{"n_layer": 13, "d_model": 96, "n_head": 3, "n_kv_head": 3, "head_dim": 32, "d_mlp": 384, "vocab_size": 5239, "activation": "squared_relu", "norm": "rmsnorm", "norm_place": "pre", "norm_eps": 1e-05, "positions": "rope", "rope_base": 1020.0, "rope_fraction": 0.5, "qk_norm": true, "attn_scale": 0.27, "bias": "none", "tie_embeddings": false, "parallel_block": false, "extras": ["local attention windows", "shifted keys", "gated attention", "capped logits"], "init": "normal", "init_std_qkv": 0.0489, "init_std_o": 0.0, "init_std_up": 0.0489, "init_std_down": 0.0, "optimizer": "cautious_adamw", "lr": 0.00295, "lr_mult_qkv": 0.5, "beta1": 0.95, "beta2": 0.95, "lr_head": 0.00753, "warmup_steps": 464, "schedule": "cos", "final_lr_fraction": 0.03, "batch_tokens": [16384, 32768, 65536], "seq_len": 1536, "doc_mask": true, "train_tokens": 132600000, "steps": 3847, "dataset": "wikipedia_en"}
Each number is 128 + 32 x the weight over its row's rms, rounded and kept within 0 to 255. Layers, rows and columns count from 0. Numbers have three digits each. The size before them is the row's rms in percent of the matrix's.

# layer 4 attention value, 96x96, rms 0.0688, rows 0-95, columns 0-95
125:156165154107132148105115163108124092083121110130101114104134101105088147113102067157135119146154151077099122137051090146099159143108153131179142167160080073135168079175205128094098179124091107112163158115079127116144085050153093139085048127139139091112139175141140123088151112166150101126
117:142107113129111089132124155109131122107162119179166107103077149106113120174127174195169147114158141155128123086114142161098135072151128123117133124144159060110129190088127119106128109103158122103127152200128155177148080202088194109149101110072077120051118116116077077087072141135124140161
111:048136126125127149104136141084096149135133159144163219120073147159142146134123149134165117102154143133109149124158119164154090102094082068104152140122113103194140118199137159152115152130113090130176138101045094067167107111171165176118117130066081122104115132150129168149167111070161108147
117:117127125128138083144117127127104118119157096154160183125070161167168134148108175206129132125164154120121107100136113142074041096181162115117110151130177136117126094120133147171090088142049142081133177108109140115108104183118188140158109157134088067106138145157140120131045180094161157138
116:109101161120126152179149151136171116140129168071148069140175110107150123137155163053090112129160097188146131164137124103120168188125092190131104107155090146093135172121127100128159120130178128182127107168086132158191194087120096071118177102171129187166126138120104128177137094089099142134
128:094159172118110140085073149151105088164128153110084171140126152138165113117108107110179097168145140104115196112147121181141079148149120081085138167112133171145158132128122175094151168114108121118122130083133094157079076151122130186131122171173079096136138029155133198135192115113127084137
119:062129147137104158103107148130038140137125153121123160149122178136177132110109102150129131128119132083108162051107170129122122106191119072122165152105173132174131100179088173143126147126106119094182155081120065075092101135149170131131110164181149090139126108215120170162127171161143123137
122:113120149164112107067161122090184145138088140113170136153118090137122130128080142050097124148101094119147178116172098122141108175108107134162125121117090167108058156157121102097145110117167090122095007105108117146129126081122166166154177090131078166171117118123135157149188083142122160151
118:148115091136182129155158147143091106172132134082120122125121119135130122126151136079149153135112141170104190192185138122048210106100095130078111121119142140118107113103033068161150223142110150157125131068088103136173149169126152101110135150149122176122117141120129096174128157112090139133
130:140132142150128187127134128112134179088105138121149098119172064103113164134093060095081110149060104112115150150139105110161080162077133143127132154172118151105093146151180072092168133115183145143136115142121108038104114036133190151121165132091167129163102096155140130146118088102169144100
117:076133139131149132104104085135096054135146107115120133122115150124162120129108167169158147144147156143132152069126092173116149115146092162132148150136082119108142151058064137109132142173081093147177095159135085138114155179152157206130088151159109150123169079112187159136194162036140120157
132:099140158158125103095120122166133123084137136181158119130015123143115108092117158153169170151131126150116134115163082179134118082175139160130114158139064158151085123057145131175125116137135122165140087147158068187135130180159141160126069117117127177157173104077137156090137193091145126143
109:165115109122132150128160195118139127109138090129122099133103134128125158189128220109122150138061108080115075160119126113093169110117093128116164148144146071113095101150105114150083129138086138173137102153144178137159136071072121062121115115168115200070083215149127080139099114134118151114
152:193112169130124114142137149106196131120107111152160086146103125127085100122107156174131121125119105131152109134074087182095143087181148170166073153155087104086081148117223158157127092123135095127112123171174167218152158160163112119106108098136146169157150172109126103105128145150086160171
125:108113119145161141126122188138112087151141109188100127115133151124194138138125220187141142121146140133153159063128145168053170128226151123109126133147115091116127123107065147155103109134106156136127193157123142142139143180079163102168139146171126093076175106123140116112080172086152152133
121:166111119134140099113108124143098128130080128059096120133163138124124102184115096068087097120119148096089200145186147125141169137077137180096131101118062192060109111115141090073197197143144158099118112087152092105073086128113132141126129155074108128189102125104125109118165130126120147142
103:138121123129148155147153126093130143100085115146124109165220145121076101146088087098115082130133114157150101167170106134104130145113075127150096112129174111116163194130155163095142074151146089100118091133152178202170138113161079085105164105110111207135113142086113149133161078160043132133
114:187126166177171189152122124141215116160129145121112073136146099127127176116128148090142137165115069100116085176131123119093123130165074104131104114119101139101129129148141105162141136136098103147105071114120167128197169081127095138116121092251140214156143121115142123165108125129105123125
133:089162105098154182119100097158121160117190121188114179134090125094084075107109069139178131146124151191151160106130141140196104140156159107199111135148142144149181126107156129082092117115111151114132133169127136126122048053095086135118129133083135124067125098131194135085151133097144115134
116:136106175139133111117134123091169151049075081139120073126134180127105124143113134148087129148091133065134084156123075172120195100081143218104136135126084088079064128130150115143119120146129121161166116124172172119168180118130086105100094115144097164122135199106156138124103181116160134147
129:134144095128177125121084162150054047150153091162097153117107150139169103119129183138186176132186147116126127102137167122074137132194130119125142125146113124157164118104062144111083207143056132138125139158086112146149101223110127136160068157145098141078149120112140142116139141106119123142
101:104100114150157072126148083098124090142146155098155127151172130139053054121120106072109125130140139136169134162170138113215133180069104192130091132108116125135146148108128132109169198151125111116136105156143121182135145149173127180106138129084135202158119157055124168118191109126147129113
129:054172134130130110106113088151160110123156138126106163150082123149068130124142119172201107146151162142103152101065100151213103025095157135151139081124159137138134119109142142079087106093142080093163172128147157120078106142114124147155150125059141104100134109125154124066111170125142087125
116:183110096128146140119159153120140136173093135066092133116079109150155144150112129106118133123107110167156098185122126092038121185134083106112166140121154147104108080177147071198134146181118116142121154033111181152094144082101122093161154117150185076142140153140145145125137113111128182087
097:122130100101086140129105146142060114120100111181123142098084115128142157117127120172129122150159158141109190105106160150078067092160160093177104151128179120160130108128118131138080073094104144128126167097081132126055063174140215093115127148077173051113126160103136129126098119166127074118
122:104161154121159171135087141163137142130169126154115177106102144109199152116115209181150177176163130116144100112091129139098115150169152121139174152128102148168154146128086130145057132089052099173140106135066112166105114140123114145145072162215106179103177136149165156113136135094142114149
125:099092155160126083117137159127143168103077119146152104162169110124095088145111136081074134121080098092142112144162085171162163071100149185081132146116067137088072109081177154126194109139183093092146084135224125142119125127149100147126125086116077141144156099111117170118129119134126142185
127:133133166146090129125145161117181180077066141090118090110128094122093152139126079157090085125072095144126125156085072165071112124109135120125144149126135092124031096179173131137146115109173128129170161116148141071110163080104174080122154131144218093136116129132092115145081124160145164122
123:124124129119123124161146116128154107191176155131163171134140159141107121140124163140176109152184137143130116158211186062153071129140118133165087099084155118119158147130131150092154102111149088143093115143158146219114111161153111172190128091074070164131132141163126100143180086127094057118
120:181123119111131142150151132128117131174082142109109126134111171106037108097144095126174137113131087132084086196086160144052203145146128129129139134127118113118145114186173139176114126116138104136102169113144191188187112115133085053119117101163179151109120157152128131149071154135103070125
130:157123173147116106087091057153134116173126125073150167113075140129166118170090151166089090157140136096136137121066121141130079075129142176168118197122102175116083086083127136119142162173067084127137121125163126156090162148181180154120091163210124141157157094147139131102104120118155106130
102:143117163142152116120134077142169146161101144029135062164186098114111109122106114046090120152094094108154129155150091089169139134122119136144096099171094176068099172132158108123161144117163158154119064126136115144172193095147110114103168097146138185187099098106113152157118105107097153123
094:143146168206126128122134125121164114181110112084075089141121097121092167198150120080070131118133119145132140103078131148132154119086118118145104078159150131076054066090095137105143109157088090061151135089149124115125119122058099161171148087134157112146146105054174162151119125156101107102
084:138144112089158168148156108137187126133124159024119148185072131131118128132173103106195114154170121095121098134034138118161169123095168142108144128130147142125108081151170161070111176122070111101163133162103132129178140132156085088101145148132164140080101053125131137112094157159108119136
105:159150083130136125144136208126132164137142092169149157089153150139204092138128139165054115122152107180132160094184119060098056102127132147093133120101159123107091146105106179131085120089100133098073125077156096112121088109100111136132086147092088124186156153133125145137123062073156100115
100:128137149107136154144142145109127137104148085142169060130103116136101116121137190129097116155104105157147101155113117090071122150126120106211124142149126143106111146121111128103106073137144127143060176210153166166169143151182088168133084104206118185139141091077156115093119189116061088110
099:141114133081125141135096088125159128152122140111123186123084101134103175125126099150147104133108126149118065171074135142083118138140118151114161149137070163140129126142202138163167153160123040171207207137119105155159173111130138114176152138150224121088137153074117097124104089134104154106
100:143108134155093118173126139126119103138130111137112166107093117137107166113116100194099118105104108119130133148073111069029071116160109105228088112125112158147097129035174147140107102158108092148067132136125120122156092086135090133138150137177152157146145135170176102086167151082145104109
101:068154113128117123123142117122150102117096136093089151153220112136128087159143123092171129153169132139115177148151115110175209127117139187063105114136180104135134111148095138139112125094129165073127107097161160134111126126069113144155163139001111126152107140137133170151120088201119127144
099:117151134092142165165129082126231083115120151066130190162096124155064185133152120076136134136185108087135125132101100120159113113097136172120148139115122062142116072144156174117074151126137115148139135108115164123162114086114097091122126110102185154048142145139167120141137043122132118120
093:122129137169103165175171126122162129170109163061165148119103131108133183165139143075091153115144100179131055111122103081101075150144176124120147106143135119084118121093097144135049190111104078111088130109134150093141100023053164105122127132120124112127158109168135137107145092108144132091
105:065146144176123139122129129094113108155105102121074112128122075125111146140144082094153131102070106068113116136098113160191152106102100175094150081116131119125059132134087117113122120159134126089148095084143144175117086129115173221125147119109115092138112105097139102102130147252132139187
104:138122158214121127143146157098066108144115127144096048125162136116095078131118130129123152170089156117092107123154123121104162097163163141147130125138099129122144194129093094122152029126146110164084086158132186167106127101139134177144131133113093170205093144119131115100129167206108072145
095:135121109113117125116113123125114079131117116114150106087005120117140154140119128146097159086186129125132156130110178147059102124154122105140132153082120155140133090069123140137131161180138116128134146100084106111170100130118185079126133113155138084111134059175144067134220167045149131123
083:130117154141122170126133106127164104143127075077136157147122139138104207106136104163126176091125137091138127099106122161111096180119102155079112127146123166135131096046166140192140150184125134144216144158100085124164134112114099103162185126135166102079092061202136099161165098132161092113
110:181102097144110052125140175139126103070120126113115098091080148107193085155103147158098122134111123124115172158133132052111114149123134083125112125116190115127168147117118097115104128117120197114125144120137155052139129179110153084094095116106128151164104147170169148097185189063136204127
088:168109088142113092069119129102154141094122137155094122142144079138062150087113132139064110117077153172141147156117157145117105140181123228194122176132112159096113158124146121147142089141094118142102113097108161125180142114126087157141089142091185133187109130060079100128145079166101085093
100:111084126139127108129103144127162136153149118112153126108123132131206184091100199177073144131158144105141133061150133177131095191178136126112121134133148088154148112106135107174090181153169140208156119180080133092151106122092086086101103178079148145167130167162094101135148089127148118066
097:111127096108113076149109083145089115099135126155155135128089132076149099131096120160147098111065122096121132196067103062137067159125140246162132093117099108116102174077172097117142129084098069110146153151131094131166117157186128114103133094167112101121167108113118077098154114148131158121
101:128123147132131146145127105131075065050111133100122089080087097125103067202138076156127135120140161109082111188114090114139125098113168162180144107134163116127117160126111132127090151113075113071053123071160162092120115115166203143130126123139088114151152160075097144100127131113116203135
107:153123137131156129157119126156157153125183122118110155132095135132149179129149146160091137107139111151127138137099130133055112174148095150130149137126150132153156129097189116203145132099093080191139192188143089137171157068091085084149155152155124133094140115082131091161096064073177142039
104:159145092112125133146115169146069137085136121191143138064114170135200036193142128195105119106145148196142139135196149098100065170112132102152141115136095125082132144126106125159157103099119121163080154156144072152073158133110137126149121133120069113146169154102145116132130118072129111100
104:127104141146102113143116176131131172185152111077130090151170146139162158122108193191127139116071130128114053074142154118113099133143121143107153146139106143131100113099183097159167083162146139156185118228127145155138120099125065134133104155138155125184132163138119124093166203190123089114
091:136151120121154140124116091131158091155139140064160131155047130136151226116143144113095100084154098167151112155142157130075064169143105112133140122101140105161122094117135165140085182152165127134158149185090146133186165132064127046143133132139160141090164140140168117159194116077119148124
093:137116131132104117134121136095101111087096120145179088149112170098142064107091128151107090130068135117116119152109126049081092120185153182200132151134118124108129193139162140138125107092114094153055150153154161170162114173201114175108103092146122162160132116068114112098105199176129132128
098:111126132153182141150161106108143126151133134082159153179113181109111144109139168040200141125113087142125082098124112170131121120100128179100114098156095144108079125181087132138112169067182154079162115088108135122105102186102153136130113127155122091046122115117115154148190193141123116187
100:152138120153105176121126129123155120131102100094118153134105094143111139119114115116084117095049108187152089189071148075040061143150117099170119131118118149162076132096088122142076127175083083098076114091167119089183094107125117096130115116215178110140139150173151108124150135128124117111
109:144145104188112091114138216129149127170121110152165128110170134118189126108113172107056118157149128177096148062165107133158068148147167091081103094128153134093098105084092113102094144129155162071121088114105175125085078123070097185119118134091140132175142122152099157146145141150125087090
112:117114103159133084137148160116078132111111136194168053121143210117133087130128141086144163124082138164104105105182109113117096118097135120161114131136107142091136189138056112119177105064155153143142121144161126123050142167163180178113091139136065127093136171095138169138107195123133110152
094:142124114116149180104144157120170165171162156129174142183183102158139165061148181106092110115132138160149102072172113151164100207113129132053116154114158151115115108150149139156129188094154171098179154134088103096147106140088133098122104177130147113104147117192069141187141103094111103116
115:073140117068134159086111095098152113179115124126059202133131109125086172089140101066183148106143141103147133159101113141147212107133101100098136119130160134166126078123138133125101180165135095077185132115093132115210095096121156107146141123142195150060117076140113100120125135126097118146
102:138143117154171107138155190084090111103126120178166082125159135104093058167142115042136134148114113129113139150157124133138158095112148098150098134135147126089157131155064100082143110094125097099047093095155136144063141164185163186130132081170093131095143132083135188151082163126129156156
108:118093161164129064115138130124136128188129108062159097155148135135149122121122224079161171145100134132097097101099113169156173101107142087119125127127128102126135123115101024068139132143142143165142102155114208099067123135129099188097125144117127150114133115122110156104133199201104110140
094:122129107092158157152132152139025125124165113168146122138163119125071102101169126058146143140147118138152123135135142190117152140132094112103098100114142154132133191170104126184157185077132110119100130160128143172109153121145204149172123120100116183101132142090071136161038066096108105148
069:128162116141099174149133142141074107152095161171160148081129149092134079152137127112142138126223136112094156145098116171087115105135117137155069134130129119225181128143112155116074108130188147155087083109121124153058155121112157092097154125109092158160092120167091117121131066060165125098
075:030090107114135105149117139094082116097141098172122136073097102143111102138130107149175172108216113140110104103129139114065126076135125144145148119143147092152154116089083126169093076186180126221167135112125128152097144166116096132121161125126172146106129092186112090143157095146094165142
081:172129132154149104091119092115186162116070143049133174169104133152122133125098214093040104141115135122193089121142107127142085102158084088091157157097126121124127092115092135091151180137149116076129097136175119152120105176104126159196126112065100150156144166129120167126097146126111154150
086:089117135021134109110146121099040112110113116186108160052080108164096169141134087204142160134195115091099146097086129149128136159153144146123151164138114095131128120103080144124128077150135133139170146136092098125166145154130114138095130137109182065126094133158092092156162125130082169113
069:118122161154101098139113111152096097095123125185090108075172132112182179103072114111147155164157109127120138091150094132121155127150159117098122091149147088210160085083112190108084093149117123184124152143141108046109164092134111143109140120092157128095134059130156102175167076090175159159
083:077094128133097113180117145140073097155129082176123174077139104114109103138113150171124168124178135139085176103100147120112149122123151121139087126114104095192155098130065183173113088213103105193129148148093099093068121139140062133123154106153133105151102070202130108128157110129149123148
064:113101137125100142167135152149126118171163126156117147063203118122172060118152083110159150088176131088091152087112143151103107090133136082138109093105207116171165148170122171137112123201118123178107130122044126123093140135118141117129063151140068112152115098124146129141084076094119073140
079:121129144112126210139118138170164140189102140126127028082164160074152128112137052138173149107102136114056130190112145134192122131109115209172105125165150088106159166157144120144145167121119178134099130161132122127132119110142093091075113141110120132148139116093094106148110108155145069092
065:123141133116146117089093048146192153138136138065156222128106174139126144165128145203147154117149122112115064166146138128149142083115173096085111081152109137118131153076116122094073130144142118118136126102129113174156106139127087159126106153160083093114120221129133160122150163107200131173
075:121119103046085071108108143100079089135106119121127221072076091108096132160125089148168139126125167111092152137133147113147084187131158160151112159093121158138123147128066178135082114158101112108173096117075149154161087140131093171115091108094188123091090122163152105120135142165080097123
076:208083088060107135159150151151140076153143145161090189133114104138160086123132129158155089131098124192129196089064109089097132141081164121157177172148131115112143078162097133176078113135093154142105173102115133088156134188145143147139140117181169103076106166141124132138128174119107113131
073:091122138205153129143152102151128155169105117164128148063161152171051123111074203097098136126206153116123120093141147130136128119137103164134110130110181085237176157127169141106120163170119113140123143138125169103125094082090117121113103152081094127208101110127115092149126134115129131130
071:085138136095131112176162163113124073093136120236087158091106120164154173150104151203150127138169128129123154072105135134102047107125139126139114175114095147158147102092084153143099075172139100172178144106093142110091067120137147137127120140128125109123107109182166078150160182103121097138
064:172079112064109104127107108125211116117212123082147112139131102118100111139142126153165116127142120142139118037118124148159135128126115168175157106126105129087089078099163125114158125084141095038190106113114110061152106149126121068154153120100133133059134179119146123135140170129183126113
084:093130134074120105117105117094071102131150129186126145062084121116109135138123118213164146105146116103084166074074138185136149144166115149140112174120125150149105102121102145112143081162114141152174105119038167148161103127114048153091144139182114065090121072131108078124162116142143134132
088:115117095090135116118120166140065118136110099189095107056123131102107171160131133164215158107217135080063134125117112142104136135168139167128119130131132108177147124119102168154132074206137163183140151152075141123094133119125082088107121156134143143167112108112127032143147114145099114120
079:119092125155142099121129134087161144114102114085127087137140135125116155070181148155153156106202071194097097088100149120124163106149135117108119112137190110147150122166151113152078178108158095129138112108150182155096109180095093207127162133071115124152157172116111120131028142159174094145
064:128124130128158130113151138178094128126128120185091153045190107109127104146127111161138166106145169091104147101118155175129132155134140140122100104093089116133180131168100110165129025160130154146129170159114121142190130077124108150101111146149128123155097090195150083112165049167154048118
067:147131146177122117069042113121188176112116117101171138232104143133113105142081152127097092125034154147168102107123141114148120100092094076146137123126125188059096119116140099102184135125111138075168107110143105129160105141117135153188143123104145142141149129146134177147115116122159086174
082:099119154067121123130111116098081160123193132173116178035163097132077117168145124204136153092166102129125171122147136200069129133132136140167142188136132113124150147115129122149198067162136147158136151164081137167146150172149042119118118151136138078169113121147126111092133127106130113118
065:121148146104121173183143142186110103164096149139164115043216169087168133120106145108187196140102175114099105150128142167080113122116129168146129153150164087126175113075139157140094128177132116167087121119098082092090168099147171090089156135151073132150088130130132101158125143122094093105
069:135137112138128075105142106122181161100115106066127114170035134123109104066114141121118142135094116147170105143165111141086163131152120116056148108104091176093095175127139089109151202071154098122202104086153113142155092134116082156148142106144134165076136149091150157079080077102137131131
079:073110120100132106127156109069143133080098119169142226146088095137141147124098107062074081121128157140163128129146114076119077153131131055119141163105080131102095095089067131113071142158162093122152128111154128172083142149122140155163140095136167111103108134191155158118180141121089170167
064:073117108140126103158101140125103113143171142164107166041102134173118105123129168133181168157183110143151162042106106147122091129139136047108123152136126097176148130110145153064077098127179195099105131126113090109065094129140179112099123141158113105133160134160109107135141169116199105119
067:162168134180132129134119147119228182118144136097167099192064120100124145108146123067101077159098095132210096142113104089161146143127073137137165131125150157136081100119153104171134200089151172150136133104154151153081079110155139108137164107163121185097140146108143162128094130113111154162
082:059096137065118108196149131130116090139106159208085133055177116113162131148131105145157158081194152142100158080087156161153102070144181104160114114126162137137121100134082157149104111159155133138137172178133113166131154134119093161085094138140128126124091060123111089113118127157110065108
070:086114131099099147157187159108164136160130133166102072080152172106131126145181095186207135113118104142085137082063112157107138132160148127147125110151175128148140120089161192082095108087188165165159132140092125127113157115182158101104119176119131133128105062140113060133088089140119082131
078:122120148113126079139089090082171127118162155103153147207109140151143131144151098140091078133092115109120118137102101165179110142118119101125166127135109151058103158152136099144127144000106095072100143088166114154157103158128153163200099121098125109133141180128139175105059128173133164114
076:134182124173132124097141084118172132130120114076132127195139180143113140124121124106109082188113139159147083174111123073130173119141104131108138090078141182139105152131173137151145174049143125088089106145177122104141100109111100064180184123103100168146148157062112143136038156145110129117
065:140130142110116146100130083132156132125143116072153184160092131127142145112126180115149135105107111094198096124162129153141155114136109066140125163110030158112092141150141094141167163164107135132124129155174133145129105179129021078146172094139159162075161180126145181133135155068160143180
076:127141134117138156085134095109222151148128120052160166189126081163099159144146085097118123141110139149113118072114130154153139091110143109104174126127145158115115104135093090155153193061136122092146099117133182157174112157153107168148143139094159094137130175119128203108026149144113133161
070:176141152141135067147136074116192190148134121120143147207125129170185154103125193152042086119092159128127115103149098106162100140131142093124175147106104146122087100133146102117136144072116090075130125093125082116095081128094169128170142170111113124127132201165169161148112170137151133171